{
  "num_hidden_layers": 8,
  "hidden_size": 576,
  "num_attention_heads": 9,
  "num_key_value_heads": 3,
  "head_dim": 64,
  "intermediate_size": 2304,
  "vocab_size": 8192,
  "hidden_act": "swiglu",
  "norm": "rmsnorm",
  "norm_place": "pre",
  "norm_eps": 1e-05,
  "positions": "rope",
  "rope_theta": 10000.0,
  "rope_fraction": 0.5,
  "qk_norm": false,
  "attn_scale": 0.125,
  "bias": "none",
  "tie_word_embeddings": false,
  "parallel_block": false,
  "init": "uniform",
  "init_std_qkv": 0.0182,
  "init_std_o": 0.00455,
  "init_std_up": 0.0182,
  "init_std_down": 0.00227,
  "optimizer": "cautious_adamw",
  "learning_rate": 0.000513,
  "lr_mult_qkv": 0.4,
  "beta1": 0.9,
  "beta2": 0.99,
  "lr_head": 0.00561,
  "max_grad_norm": 1.0,
  "warmup_steps": 453,
  "schedule": "wsd",
  "decay_fraction": 0.703,
  "decay_shape": "linear",
  "final_lr_fraction": 0.02,
  "batch_tokens": 131072,
  "max_seq_len": 512,
  "doc_mask": false,
  "train_tokens": 906800000,
  "max_steps": 6919,
  "dataset": "wikipedia_en"
}
Each number is 128 + 24 x the weight over its row's rms, rounded and kept within 0 to 255. Layers, rows and columns count from 0. Numbers have three digits each. The size before them is the row's rms in percent of the matrix's.

# layer 3 MLP gate, 2304x576, rms 0.0221, rows 1745-1793, columns 384-479
100:113140137150145100123135081105102112129133166123151107112134139155092156111138112122171146144123130153116148134118136136124115101128092159118106135132146063139135129117148115153160152180086132105126144119165124136159156144152154118152088099154157130123114124142097110173126099115149134158
108:147143113128145131110084110148119123093113134166127145170150128106114111116091142101127169133100116103158130143136153124132121106091091113163132150191112168130164102169083115132133126159124140123130120107094169167138120151155106076127145155107094155113098164147134134149105138116118157101
097:127106169071112114104125121140125110119177110133114125121133152091148099112139160107102116113085097111138124141132087176136156131108101113124108062099103111145142149144083103115119165093131131160170122124140114156104122088143137140140120147148123125161150125113085157125115104124136109127
125:098127101134141105131126159146137116120130156154149074129160150132179149137105156115132082145110139100097111132103130114119081076152098104157142113122137118157108120160138129124088130138113167121097083120103161102090166105084136120105124153190116109104113133147093131108082159137183126143
096:168137080132141094143141112158137112096120136155142124135148129146091115097130135092123114132138085128185170104121129168144144146099121124108108154110134162084150118165138096136127122144078129071105114108118133150094149136143163096126127107129153123127129127110146100132134133110123109106
103:128137117158148159120137122116144159107127133112098105094097100137139154124101093085121148141108122056105125155138121078171136113140110136103155179161131154136174156159126141182092091139146081149136128127141123129140129136129091128107122151158151129116115111147092097107109098132140156156
104:136146128155109141136123078151135132110136106129179085148095128121120149153088120112120081151189106111148165107123144119092099117140109130111140113143126101082077101149121150147159077136114122177053166135120114095121130124094136133166210088129133188172168158161114108154105128109083145115
094:123141103074152126127103101138138128131115099127130107113105130111091120135135133142047096115098183107126134086120152109118109140130117148126082116149126105128155126142135104118110076100115156119170107121116140151114138122102099219116132160143143127082074126138149148167121085136141141128
096:143125115165115130132119101140120150097104097136146151120119144157131116109125171145113170116165126145073124117125144119155105087110144081147127106133163160165118106133124132135112126130108131180160152095127114167138130133147099100178132132107124121103099131136123168166140080119143132115
095:127171171156122117100132102143157164109090128133145154152096152132169171145131096164094117139099155144125152091098169098088153116150139099092160172126119143104163151107151107186094158114091110100126092096142193075071148097120106152141118142110101100067089148154121155140145147138144135123
091:149079117118153116109183120139105095115117184134105158141121162128086135091116084147112167140148085157126159122119149139097113088092148114136125107107164110119152117162114125128151087122065093151114153169152140139076104096131101087121164138130132120166095104134108125103139147138130164074
100:115128097129121108113137107188074146117107153113143087147131146118135143115135141102152110103098104163156117098163123135100135096150149101151159121121138112063194118143142117139144139136170143115126104095158090111140138114138115154121128104161074137136047120154134116132104146132102154137
095:103102110120115148153135135152143160125142130088130137071136087113116134112115145129130165129114137131111098143160096187107112087130139161129147099119104153131159125079105127110149106071142118113146102091150103142118128153115170158115141118152126113146103140143137173120136167129119134101
088:114112111131095130127154111139133155087100130134112091136111151189142142134155124158115106141154101128111134126132141056091116126106138104124168113149158145168095135078091123120165125130098132160189108134162153162152136137129113120161123122110154129127101135158075151165143133095171147137
103:117160088169189136164126126151137141124155057105100113145102106109162144127138139112093122128158143123085156137102143167114123128135132105149135103117142127099090127189168136109125150147134143120138123142110155156096145080076150098132115138132124161152121136123137139089108085123132127129
096:185118114109054097145138122128195116116133114121122108101121097164171087138121111125169183151135129133138110115142165167089115070096103154159178116119125101113114110134112142078144112119132138163145120159154118130172118135161141181131128122144139155118108134140147157110153142106138132140
094:079125126163095120140157111147107086129095124122145096139197100121145159202129136119112142131124136181112121108161105160120154119135108115141160175137134153111156138122122138134131096127141125117073148136103132142136104074136101124125104156135049122162112168146130129117132155141054145158
101:118148120081149138116156106123168135132116131158165148118132093096102131126084137116139098125134148156143130125143162134118134105166116099092139132089162064114196124155111093137149128153095157091080164070134151106143152139086153129125160148125179147122098141131136124132110110123140126160
101:123156111082156108126115125127123149148117129107133127096125117145128143131153181141123121129102177128133110113128142157160152181112150104125119100122139128131137121135148111098123135120068101093214135131137129140114130100090112085092120139094145107115093166118077133122092147134151110159
097:084098112114121133169166122159111100121157080082098138136138131148100154137121094130132093096129131131128082130115144100176087152097127142134125128166157126123166168123190103153150128090119162120098122118097120150157107131141115150094110149168155134172125133153136148089105083122124127127
098:124136090113133148099108135144128095093131082125095139150126144174151151100112076129125125133177174154128148143130129157125101114103165139121131130140124118092122107135148145107113095087139164100157106113154158114113157145161095126139137142149154117111092146146146101118134086117123169115
107:151139132117126118136140127122128120122124071122140162142130175098133104117105126096105125153178117117141055117089161137109136139114135103147113132141085121138137148134092133142168136170158106166148111095131152139143165104118146077129130112096154159162112077130115139122120126144102110165
093:098131132095140126149153111150150129124126127085122086119162160123110155124099124103155090112145126143151102127122126115103107118156154113109111117112143130115138150110130131184150111115147124142101094107152132041124115109118172137120115160122113138125140150127166122149153150122135076120
098:112107108147145107121133096141146144134132115124128162128138144110118120127169141142139147136091167141155114125159121166079136156138148141132110107095120180077078139122106148132083087124148142150148115081159118090137131163112184181138158159188144116117130113142150128111133107134143112114
105:084095115120154099123160112138119117165160158079106106138136127149114104119142166120112078165115106122073093121128153144104106111170130090152122109134137101094196126107100158096186126130102138102081121117135117129124153114152111137112132125138138107118098125146142090102149140140133147129
119:077098085132123162142137145134157153125114063146119165133113168105129122116144118086117157120114140106123112125086136127198129120110108127168112139132143146096146107112151112191095162138125109136116117138118119124102139076155151101112108132156125131114127128144125106101113112119091132110
101:122155157126154135124121081111163148134100091089114101123147096101134120121129141169093076143142123068126146111083140102140131120109113143122085159119114092098156128125186101151126145147082138176071075099177105136156106121121120157131096176110130131136088117134146144106137163114112120112
098:131160122156081151111128130112155119123138110140103167159104166143118116146138096157133149134131146143125104099147163162122153117135127136143134144156113138072120156168139110108109133110070132151135108139114166125165115112129130096151120122175116124130132128145114104103138071117123138115
101:072110128167122124151136143118176090147131105094117093119131125125121161103104111139092165155147155131120104118135116109125124096135114158137112123111111143121101140184086129130116098132123129150170121129167085160146132172144148083181117145137120134101088135120147093141124105119137076105
096:163134149120104139135132099132121093155134122139074187176173100134151125133128127125136124140139086174120102110156131130137133129157172125100101145143120122162143106119096148149098134136129140133102107124115133181183158134185112131117104159100059137137140140123106129119084160128165093148
098:150143128128115081138102145138158137149132165141099136135111105081152133136108107131124163141142134146155120107176140127119134139103169150140155129143130142097114165120114125107127091108097123139165091103103115113060082139087127126142111091097089122131155097117148136153105135111110186132
102:137086134139118147110111147134120127134139151111095110131130161106147147141152159151114145198089114140107151094139153118111081106096162128155082082120127131078159103114110098139179135083124131092121097157137122108099103137075100162098146136078116119118145122143154128137136115110138139141
103:113148114076086178133144109144088166101127163101104097106116109113122104100124113121085141124142149134106114116150099140086142152125131136126161134130148140137093122119175120146127121082154092119185117128139116147092111145092157135133140102122173125172124100108102143173117123097109134096
104:162143132132121117134157099174118162124119107129148179101110075096151132162135112105168153112104155118154112150133119147157140123144111125158130139133118122090117126105154122137145110134125126111132141126120084147143159123111164146126121133133134145160148135163123137107138117111124142159
097:135116127148152138158142099158149129122135114170137120129110152106146102127119116118079155122074109125100104134092103146080150126115134131139119111140080152116111126131150141130162107139053080137092107133122159136093127137112144124099135135068163104164127102113152159132066126125128094152
105:092132132128135126192100149127154087134121123132106189131132124114113092107126101151067074127099137122108149124155121108140152143130108126130145159143128116147100164169125122144134107185151127136129094129151101103138138087110109112143151113141137121147095119123168138135128101126187150097
103:137086135125127130115098106119174106132121136141144122173130083088143147173122091127150121119149085129184156122161144165101117144149075093188096145102115107125193112121114125150111129144102145093144122179111098141108133185150088111109122119133132094111127120105191175136117119130136112123
094:121124127083154118101108106115157139136118119148126141145132138135118134065111130130107138107149142107158133132072134151106120154085139106160156123117171138097131126104112126138099130155097128068123106121115128139083141139125113112137151137088147104114117122121149130084136131141122085122
101:115164140155121152150149114157153149157127139115123140150163182120133133102126127102136146082115141142119136106142086108159152141100115114160113146129112148107111117128145117112108116113099157115135079106093129138128122125154100138160130144120111149129089153111143137078129151137107135163
102:122125122134153095143179123134133127124119107112132157170101159132113098169131153148075096137136152135142133141080146127117112124091097100129178122127147137146168100140176117145144114125157131102092085145107090138167113119106138135135109107164153141155107108132109135162151117100122093156
100:134103123147077131138159192157106163124133131149148139174128082115140102171115107121159128128100144134153133113132164104139139076091154124089131121137140138133141182149154123148172157163163111114081131108152154112129106145150103133118099117135098110112145121138135145140088137112097154132
096:140141132127121103116134104137140126106148093101122121082147140121156142102119122124093118142140134117103098155122141115181106096137127184138111104119129100145138122073157104134105121133114142072118155089088128149119150114127144126141139128145151124133117129142160154118113165129078109120
098:168108149129128089116120150149129108066075091126136114137095170110114117100084117121107161111138111123142095113086098165100119087136112149141096088135135138152154104127123098169121137125125116122170130108135123102119132107102117159108137128132121101130096138105105098101134118123116157115
107:081144135124139132162116144131138083146125110142103168125080108141082147146133112175134124168141157129094103130065118111144131138111091171190146103094091129158127166146111125151143122172138099124170124108130132153137138144120138131160133129115175107095113111164157142126148131124103122119
095:110113127122092121121135151153144114107124106074120138105164098114109115088112180106094143123094118117147138145061128144105109132116120095136142115134151146104151141114178123118140143129066112108141139161117180084122151146087148126107095140119088139154141107135111108153109112149141156131
096:132139146137157115112141137143127117112139099111128113104118130092066142148100146133102104106109118129096111147123159118113133168106134149108125104142121087146120123123137093123122132118079131099114160163098116120149109124121075139096117121124136099188106119117140141128098164114153147094
102:145115128121145136180159132110169133163128158131109124128143104107150154107111102103107153155116140118148132168121130134114130131171088103131173185122098140113122135112128102155163148141129104127113088126091126178118143135112158145125107118071132120135088097137163163182112106118153069090
097:117127116139111116150119158142131122150136097105163117123092092083127127144115127132145122129118139140154127167109143138101151152189140125119124100123122096100110107157147118106088121131150158119115156129159097146131101112119140094090150100166142147114121105143158136111157159116149101086
096:133142129097137134124145130136119096141126123080109097133156136151155084111101158122087129151114108130119128120130124112111100127117147117109136150133116063094131137128132140123132126112125129103134122141158130145117116112141112129154132124123092089119111119110113121131120094118200136123
# layer 3 MLP up, 2304x576, rms 0.0209, rows 1745-1792, columns 384-479
104:144105162100127106144114116133110134117077121108107132100124136124111121136076126091103102120131111095076124112152163086174094087128105103147111127158155150133135114146140117108134104115108111143099111173113126176133164122117125158130118117107096118150094132097136067129129100145113144064
106:068119111099074112111134142103140117126147078127193148169108108138121098119118112132150094134125144163152158065124114094154150119147104113179089088096128128113086113106157151140145155141140099124127160122161123146135116061125133128130119145105155105103141147115129087120149168131135098142
096:159142124139110110136131112123158155155125078114144195110151114122107124138110100121081135146134153144132117156131113124171154131113132149095111151122158189125110165099132135150157123088155144185121122054161125163145144144080159146133109096121142131104097137133114124163149109118158107140
116:121091159124146152198156149148107111136100150180120098140132180118127178128083149097136134169110107135153167106121156112135121072099144109147122130120144132112094161132169112145125140142126119077132112101115153158138089165118135119156111157149114111128119122120141132087118135116130128156
098:124166108109116109120096104115135145159131105167108088116078098122130106140142161094119133126133151082105182139142105115090165126109148102109154144127095141137139120163128077148083155094143134126115127112155132147110147106147129114171103130132104120156115096116072094175132118091140113130
101:139100095132143108119126114147118167179119137154127138149098117116166115175124177143159105098137119159097144102119128170117098132124124129143112096152094124169159116129099130111088129146158083162116158101076113179088177119143124155127131152107178098151130149125105129129116160130095054169
103:161104103131113137094109157167108138120146107124119127134155106095109149168133116186120160125139110152120065094096104087141133163152109105183141129106094119079138120105070118119164175139117159100105120142148125134143149114138096110157089113101139151112147113134085098102138137134137093051
099:100117127141099150142067150175071170157101119147140150107100157084102092125129141106157146138177132151143064117141124149145121126141110112146116121107146135146078144182093135114130142059080113133110117148167134120146138110138152100138104105085134120117132138138105087134162094098142090094
099:147166127110104136147113083154161127132140142188116170159128123146142104134108128128143125148122073109123092158143155157122072153141137118177130140130158073113141151095148129124137133124145160161117101156105104088167129148099158111131127122132140161149089133158109127137161172154112130112
095:127127128121131098126167136105076100115103115091134109100128115094146097090136150167144137131146112107110112110139160108110120150142133113158097106134151143150143078114140091146148104130170128177143129102132120178129130110130145057098164156086156169096144114112120123129118098151115146152
093:090158136154141133131120104137100116100176133121096146154142103170130152124139151134120100106138090124112119107126158121114102120129150123169138108125065103147122121169140120132107114105143139133137119159096155154125157130083086123127155135145138139145120145127158158135111137110144151134
101:171150161115104140124091148129084106153157098132103106166098148159155153130161176158144112133121137088165123123109122162090119155118133134154130081136097146121130132135159126123153153156150134149068119129091117147134152140089134112140154138090177127163125128132104118125116144115121129079
098:122118132109154143081119134121155112117145128098106198111166128158120120091083110122160115094133105155118100095126158147107145121131142121156136141112134131121111097070108108103146131101102141119116137120124125127127131127164108138149130120127190137156136140136166109103129136106141116120
094:097081127133106153126129129134129122144127142132130128161147112135102118135102126157133121107135128143142178062167111111133104186090164086107103079117173109157118098151070109095079131124128149145116137078120139117137150152102111151128172163126158103122112109158038156154136116142140149120
106:069132119124154132095114124124149169117129073118106148114083113128131101127107174150137153131137163139113090122144119150148141139139164099153133155109078126119143126142138162138109177083158167142169141128143115141108157106103142119100133123124136171162128118079073133104101126122140146096
099:145099093157135120140133093145153148099125101153117134107153135151117094092120126108134140135141115125127121130156122156136153127117151174125152100147134158117113159106100106135127183094118112148149111125137105141116119085138153152146143120136122135155133098166111068122094126123129108123
097:088104117098110117132122145105139119116137150153103110109130131140148153127135076116132148102166103076140115107141140125104145118090126116114117126136130155136126099125136145137083151148151123123134111107161137116139158114166105098103128126123099114142136142102125114124116110155184124135
102:150151131152092115129122165118109104131143117134102164147147118134126123143129117132095163106108062095159120127131133110118104172137109119150110134122103131127083168151174173107087134161149110158114105097146153156145135132148100131119146131117123080133142117110150135120115098133113147132
099:104149145085117138122129078116157139103130124095164124092104120164147084113154094136118110143137069128118123130105086140153138118127106174132133128132097117121116105107145171140108112155098112133147135158141123112162131107138192132159098146123161140107110106121134146155131082133173113177
100:142110096193124137118154128135138101143121097156129136088136137162132128131096142166127169142113102112144099129089125125140115136143161114085115119144116133139110100148154133116117166161133122119116141116146108124146124101143180121166132131140124149147120139123170101131112107113133085160
097:172137145174178126132132131095137105143105132151132151123150159130140144123131169149156054151138171157144096146124141090146102146118157111116180133124126130177108146120126137123149184136167131132111078135147153095134103134100115124073152112127154126142165133106103142129137141150129133118
104:106150129144152127118163154103133163136129077120100134169106149129098095164125116125081092140123169130114153140090139134165144137174131145153163125141123166123134145118129140158080146125144104139111103112188156100097134110134114119127129096141128125140154145104094092139145104119129166159
095:131130136109139153115127117149094133121103141136136106155135111104149166132124082182137133113125117073109095093146158092135122128130109161122134104144104114143146116175101112133119105093124124141145136128189146153095116112149121142167142123115125153150165100150161172117093126106111146134
098:110163123118124115199104161141094127109107117132161130133116098159139101168104123104089125127170094129136141107145106149122108110127143134102137126159136148138120136183140141110182118088128106099164156166119113151104120104117170095123103143119131086136128143142101113147096128104120148133
104:162156133122138150168135158175113103094136112092144130094117105116091156086096151169146115138121114136106091181152133155121105133102082068123164144174132098133144145130151138134163145147130123105106127159085125093156131117126125104104108121129126143149129111125100152139122109092138127119
100:125151168129128128137156096128181127118179132147135113118094143164097107112093127117184133114157080125163169126091155104131110100132150125089134111143157130151120099134159141151140157150118111133148145153102152088138169098155145116099130139160097122146128116149140128111107161100153120125
102:112087113111095159141100151128066110109114131115144147131107165126132140094126121102168092183098122140111085127089133114121150139131165129115139095169129115153121134110111137134083146117133153112125114125132116088154152138149128160157095160159126112081130096117162174135162114142133097105
098:158122146087144170111140134089107152146161107104053108134142154100097119123138105066140091137124126136152163088186121173136122128162143165107150121130140103103133095114140108138110043118102085133118171138148108064092140179098126195114155084118087134161139116136116147140149126135150066095
100:130121099143143151107121100125158125113113103111130111151155107157133155129101118126110131139160136140142154094142108172105087103127142154098091124147158154130126121125161146133134123133152111147114163140148151133141165129066157170115113188125118105133124117144125135178166150117125114092
102:173168119144116115128154096147129086126091150116160144160132104128146145103095111123168127149092129117098126095121156126101098121135113126144129154146129121131116130107130142115128100153145110146115132101168135090108153110101128138103118154107128145096142140133095116125138110117128126107
104:124139131115150117128152165167153097118175099134135117138101112138077101095121117106151154154205154084138147113108141139158127124093174156095102086134142144123093123134120115120193117126114136144105148153120119082146133141128119123114099162148161160128173079135103142126129138112108111189
106:134108120155109135119180137114114155126119150139149087090131092126116104161107147160089113126166125085132137142119159119150129123161133114135152117126117128170130129132110141144114128175109122121147142112136141108118105117084157173122102144131169174139135144140131115145175161124134171165
101:111195155156165114119145164114150112103163120089117129123111094149125140133159201138131137112138148105125157150168077126111141110102138124121152105117141126126092074102126137119142123131087133129097091125120113124138120135121096143120171123162158170127117164121148117113163144138129140129
102:143108138145134147093157105105145124141132139152133177123143140122178114136079090109070117142121173121113098124131139148122136132111112101153160141121089169166094166143117169119084134160130161146109102125180117156136139126122143126100092150138094095135109128147152133130074166137157091127
101:153121163122146120135107100118145164101169105095131135091127153095119155168114152112097123113114104137152083149160126135156114098100131141119160134114145103104134123160145125124111134117087140137121155139157150140159107131098155105129135091147128155103091132130183130110112096141129091129
103:144128125128135108149096095101141130149116176160125112132148107147156125138160080118156142071169128111129117145112150129112141130154132127151110118094130167139098110135108128148166104125110132116135109126113113160126114156128128128097120137126126118121092180135152083136106146089130111121
099:153115138096156117113135116143159148152090139110126135086132130143167119121124100133124105121107124129113065178139154114100132136126130133147143124130153080208127148096193133134117143155126130121130153124120115184181156156158123150104113139127145096128135124121131099139164119138147140124
098:102140148131141141122147110149115101115116175141125123158127110123123127119122128143132172098083124153154149099116107096146142101148118115147101096124123139179100178154072122112138144082153135115145106119132127108098158110160116136105124137113112098133151102108123096129124133110160186127
101:106126156104151139118119132140147167141101082158110112120112137140127119137107136102152144161136130133125110117130136167146106111139118142151124138109128119150115132177150102118139127146142121128081128163136138170139134157176128120125091099126180120099117140138122082120118070154148110134
106:124148157169165107119113147165119136174096130115069109123124121103129098129126136138161139160139117175144112141114158144181144107138168128147108103124131100122095119136102112151177121113101139127123149135115136145118138138086123092121115073122139150116127146120085128103101136136127108116
102:127154122108151120078094131177107154142132125145184136133119116148124219109138100124122140090125102104113112108111126140159097123171123168190125121131165159139128122093160133126133091129158118102141119097146112135114145075100126117131140166099123141145129110138181115124118141149120123144
100:132197107143078134142144119123103072155110147137154165141151125118116116123168147114118119129136147129118135124097135114114101140145146157125068127107104094113124116124116138124137126128149129107123117121122173136140106111104143132120144166143075109130134131143110132118112153165127135107
099:127158116111140156104141077135138114129156155166106111123128125168149149126126134132144121166130139143123129095094097096104081113135123138091077100144137132079124130106126131116134105100116136149116138138098110125106111115140128139153138122131123147170131098109093089116107150126137107120
103:123112120173074151166110152120135147083133088134140120114169158130178122100144131143138141097136101118118096137135111122128112151123150149139144077105110141125148167123133093158115128141134168120166099104164101151137098157144125104149104120110049099114150135115099153138122090123136112117
096:134109056135154119144146135161127140093141123111171129098108125135151128139160157131135120145150120122131160136124134137112147097112159151132121122134131124113138097159130158134140112145106110150143136157123121138098099142163102115117135111092201103130133126139116120104153179129137095126
096:095089107112117140144105156102163118121132136136128115146152117123141101203162159121101139158110145115133132137142145088154133140098103097135131156109144076154172086189112105155133153119109148171163153167098131109113125134152140092172088155150129082089117091144150140160077141145102107103
105:124176149142136118130128147117122128131149095144145153171144140129099098085109134131099137155133082128108123126146122170123097114149136123140181104114114136124092131072202129100127165093097168157144136129128122137157188134134162118118133120144145150160169161122126136130123159109129128144
099:107123150118078110077133096132136149115110119116121121107140105158156104114114121144117128105138114137130149146149136152140124111127088164092129136115103126100123163109133133112126121134123127144112161113139118168116184122130187131139133155126164116130099163148136162144151127114113095131
# layer 3 MLP down (transposed), 2304x576, rms 0.0196, rows 1745-1792, columns 384-479
105:178104113091164151116133115133061118115138111128151108115098153129135104125103152144127140105097132171161109146146128180068121136094114147125158127099158152108138158128116120117162119144136077136117163128121121089143114136122119149158123116137140109111123137114110137160083139137122122132
104:116112116111118134131131127131102111120143141127155142143128114172128075117117162102130122107106163086138156130142100088129105112141069156106136129119106165130105126098160109127104128100111120108133132118087159133142131091156106122106118123104114109118127118112165149147127095169145101151
096:150109150128145082096116141114100115121190135127123133158118179154101128098108137100117114113092144148123119139097141155135135112089098122150116115099087145124120120127110080112131109126112143126099170118120105098126162094127165106109113105113115100133104095126123112090108166128151083151
102:118110123130115133130102121108112139154121164141132108150174153128130124132123160137161112130110136100126125110130112097133106082171089131147137117104062125150114127146161150119137133136113132121093115118102134117104130119111125102125143136169115140114128127130148155119082126114165105160
100:107140145126120105135079091131123132148149151130129125184099146122165096144094142123113132157126129145124140114127118160143156144091119169099141164121145143121141099151121096138091111166160151079130163096146105168117152100122147149137157104162143092106177120140133110166094102114152102104
102:163161118129136124089136102121086106153131117107130100121160163139116116149128149154152149134096161158131079139099144143139130158141100107101131132136146114068142110109114117184127125155117126158109130117143101118086141116151146081179149130138142141158156111158104130106119145124125100128
106:106134158143142136149133120155120138099168132147164120164077069127139105170120122110119132135091109117130154122140130144097152129121151124183136180095078109103119157110137122135131153120173167154127117131103114124123152098123078150142137137103113129096150138172141135184124106113110095150
100:126129111078130129099114127132110085123131137115116113119080168122085143143130115106129105146109086123121221123118111107147084104113140116115114148124129124113114104154089122133116079155171121143142098169163134100114104113164108084121129143116153121132095126071124130126154146110106142138
099:149088111168121135135097146115100163122097124136105127138173085105136169119127163120108149150165136172098152145107132125115102078085138113109143092087108145157107125142143150137126110139137085126109088131167173165121125133144170087213131161111100110122131123134160152089124080091134120106
095:105105149121098100115158182104123140100142107128162167106188135106163149130128095118157108142134156104107087135129119136157129108137160109137134121140113119158134126096102130117133095150167152148101163114125111139110131101150090151100110119132100133107156123145116129135144143147127133137
094:169134137124151129086176109167107114146149143150131130118164146176124105141130162167133149107114138118155109110175128169083113160178095151137105113118133131155125135120124151165119122106129089155088144120143134139134107101170173128084127111133112120127144106109153135126136135129126108138
102:091087118087135142138124125162112113138105162108104140169148088135109132072126126163135153155170135093149151132097101119073124168123155114096119130128087108115161128147109140135105147129093119147135116156107138130146133109129132175106115148129133128112128126144144154145110156106131157105
099:135107125151110128146136176110146140150149142134131117147163126108107115104174118119097122168127138117150118179167143143144121116106143123171121141121150138137126101140127167110142164129106126105118135105104132114136184096162133138161155111145151179125122111142134119120111145146141125103
094:088155113157107158153121156139104157160128121141106132134081150118161150083140147090136125138087101139139139161104153145110141133140103169129132171137061090125147139168130163136144089123117129109172152137138203122096117106113115136096163087129134127077136169123121105124125151164152128152
099:132085142065112127145152114097132138128114130127140139106137161149114139145128119157141140157136138140142115087133102129141123099101132084118124093110150153153145135084112144147136107102159099140138099099096104143148139126183130155130121112093112102135125137135080133142138157127184157119
100:133125149137149132145142092147170112132127140154146136143114136110147132102082120124110127151111135094125113137152190096069158126173123145088120137142103138129103104108149089121137142102128122199145136115119112103136127121133157105079194140102110119120120123054146092108114138121127081149
097:149129149129138107114168120123178117105152140158120101094120148109153133136104093170172136160151134109139143139114137118147131132164116147121089133100142063084094116141167102102174180146114119144161107116160103110169132101119115170158097153130147138131085108098144137093125094128168129152
102:079172134133115125131111137117112116112124171110167134125136148128167138142102144168118137096164087118114170112098112116113097115140104105117126099119154129152088137091129171110102113130153128057091146127165109112139166159176133153143140136154136145153137141136117163131055130114085112147
101:132115146123128138162136124137121111167105138135123114118126116110100145188128157146158159159140114140132079116120163130153144084149144112081084174134167147132171156157131112132133101139131131112104119111147117148127120103088160107097103133111113109135134174109127128115122136144121105153
097:147146126169124112141131065126125151164097132154130097119128149120160107118132134156139111141138120093098113112158131126130180106156128136134110153134105130114118103127133078119129142127168127162086140095092148090125176139159134107128129109105129127102124136116093104125137109155098131141
098:156122154134118136188098116077137151141141094118132099129134089166145123139167111165146145122150138163098127147124150130149112101135148109123099141173092138135099161105114125145135086112089125080152129110139117132101143149113138162135171157115159160126148149119128159137096121128132163096
101:134121169125146161157121120120145130123082161133122159150121090170131114094118127112107143154137116131120159116126154111112165133143143122163065155160118112114127149112147180096125109123126140127147124132167151155110112101133147143128095128079125103088153143141127129134125150120151108120
098:134114159143133126139127137061118139092115125141076102101139132121141142136181090111156117160132132113136120112145099074124117140133097119121124095155111115100120133170132172112162156094149123119193148128202156143095085079161131091132153138164106125120078148117156120160148118108118130172
097:105091117134142133087134112135108118145106131112090084136144105100165158146117138139103091130141181126160131123082125139114156139120143180143120151116140146121120080124089155151121109152138123192103106068140086166151098127118115150141118112156098105138094135150140168106113101153102124141
102:127118135133139134160136123077143116145115136133105154126154086169122126148159171115128107171114095087162101139144124119123153141100164132163108101126152102147144101116136169156159135110120084113115128103143169117142111099105144144110130099186141115106112126131175097111123090158095112121
097:112162138140157179103174159151130094170103092149166133115122159112131146115119123105132142145122145154123118098118130148135120131116137115146151121130151128099122100151124117167136135137113123132150121112120129102126124139144150107128104129140071114123135123119116118119099123112073123121
102:154137120121151116067136104111109135143112110119146096139152105095088124146065118131144112106151131114153149120152096128083152176104099163136118115159095116122134129096113113130171130142174130124147094120177120137076125128098111128151124107097101088128109139086140133099084112152167136133
099:129143115114155137104130081168106090147120111150117165115153101129170108130152159155146139185140066081166137127103174174103115120105108101159134158088137122084133133148135124119115142116117127135115137133149121131140133146150120150131119119085159140190119157127168092104168156141089150118
102:107165088163141191098129114115129112141138089089183146122097118173178124146189097098108125157092089128133118125145139148136129142168107123095123128113154141124120075093116152137107118128123123167108154123130096103099100149149154126146090128108109107143115108148131083132108122125142094071
101:145119104089098127117140154132154135112106116092094145139189138152106108135138154122100112099153128101141113106151138124109146122098118157113109140151174129100129105144149124134114150142061140157142103141099105163135169156130154156140121158125108100120132155151138123142117129176128097127
104:113117152143111102113116091179118162111123114115147152142147145135168133142138099116151148082112125133115151114142057121161133138102108145128105130103118104125146110093092137117134144131134149090124114116146143148107138128160121125146132148110142133118103124123151113173162119111115123147
102:110169116128105131113157126111126125127128154163122142101136123136157129114125141127119080104163135131102114093138142138153145119090118151083150120112150158083140119124094157120099129159093128105109121116127148076136107112125150118069095159148132118069101101135116113150127139125108152124
097:117100136102161096138093114115176118126149124130130158104075112132182154137149119107121152112126076176119099154160135098107090099141117158113130176142139098131123161142148156123125161130116157082105143161100158073153086111130105153114119121149157118100111112139120129110154117141110109103
100:152139113150157123115106150153117140148119137131114140111096144118106120165087124084081146092103142146128086113141151115092162149127112155147110079111127106142140139133124147120070116132136145116104085097117139174104170095105134145106123094152088067135102112124135137148109193137102101100
100:159141104155104123160078115132120114128154144129151099101101119097144114104091121114114128117083130126128119142116130138112104144145114110141091133175071133159142118119127089100140148146081110110133077112142150110135093108086129133109102118121137133153134103141103140144113112117121141149
100:144093107123109141125142161098118108126139132140174085109105107127192137092124113110125165093157145139161116102125128144116110108119157108155125125092139120165113092129124113111155144140107096136111139147115128062133133158111142101163118156144109131119168157113100073124143128125133129147
102:096136116119149090152113066110152133135110119143128111103154153127137119108128160113090116101109127129133127121156123122134138170118093114125107107139144096125131123080128142169158098122169147121143121137116108135101124104149166129122142117145150113110117139094079174147186150139117119150
100:184102074144113147131141139121118110104161114131151134136160087088166162176081127134117123155146108115109097115224118152136117143146171102112156079099129130137124126134133144146122093132154130103130156139115125123181079167133150137125125123164113159144141088152134159117157151147140108145
101:161121163107104125098143127142132121113183143133166140109152129110126120166098126125166149108119160116141146148126132136132134117136166121159081121133096135116142129146139165103115169102138115141145134134133076139137159106131165076194099110150100157129105133134095171154139147152095097159
107:159122121147152089129153091140155126155136163121125122151108123115109138143120149099104129152143139110104106131154127096106140154146165095174153131149144149147087139165088129132126143090143132179089144143110148156140132142145134131084126114107124122134111152097121120102075098141106155122
104:142113159118155083138105145151111148137159140167145090138119120121147124111135103123111166124132105134136102113158134126126092145146117146183133085099128127132127095123115146112141072107103147090148103136112105116130145065129088122117163144151136152147087101123128078120137139112093136176
097:093174133142094155159129149108099106140121138157139125170158140106095148127108098131138089131092166154137113142135110141097146092130124137163104103125110127118124128166126158098167141154167097198138117147129170123125086129092163096143129160155092132150092117148130136126120125103155137123
100:133145117094153134080147128077115118098156118113141124115103159172108154156149098137147122085139133154104126107143104072077114123143118132164171123152131104088151121096146097108143111133124122129120097127140115120178138079152144151200120116107156108124116096140137093094115124158118125086
102:169129177091105113136098148123135169112126114181109101128138121135132139148138091103132124170116140107128122112145154111122116100126155141137092120153119147113118121121125144128109098175099121088159137144111126105117182117134137120106159133097182189104128142130128123098161093129096137143
097:138142086174151124147122102107124131119161121141128124137138117175139140176150110133160140148118125125084143126158084120137125158092158162105126153095063147093170096104147131143156148136134120108101182128104167134141127127158107134139117137093127121134124129118121136150157158109152079128
097:152165122113173096139108162127161130097151113130144127131179161151113126154157096133134123113130171136105089128155108122113104133128125139119159148122126126108142149115105131121081126094115124123101144143088152086151100111111105134146110098147179126123145110159156128187174133105150121103
106:168154128105134137133154106170144150110119150120104143153080116127174164111168145112132166092172127167125154138141137079129103102160186132113094163117136132175153114111125108100103085122102135108165116059121135136106093110144090123112128103129113093103116113122153143136122130153154120132
101:119122123110144128142103158170113131132156152161104115165100090143139149125140164122178142127156121158140121138102125103144158103140158144149110117144124088103086162125091156131114099111165122090133105140123135101138137138108166167132171068134114164111105109102130108113126152109154131111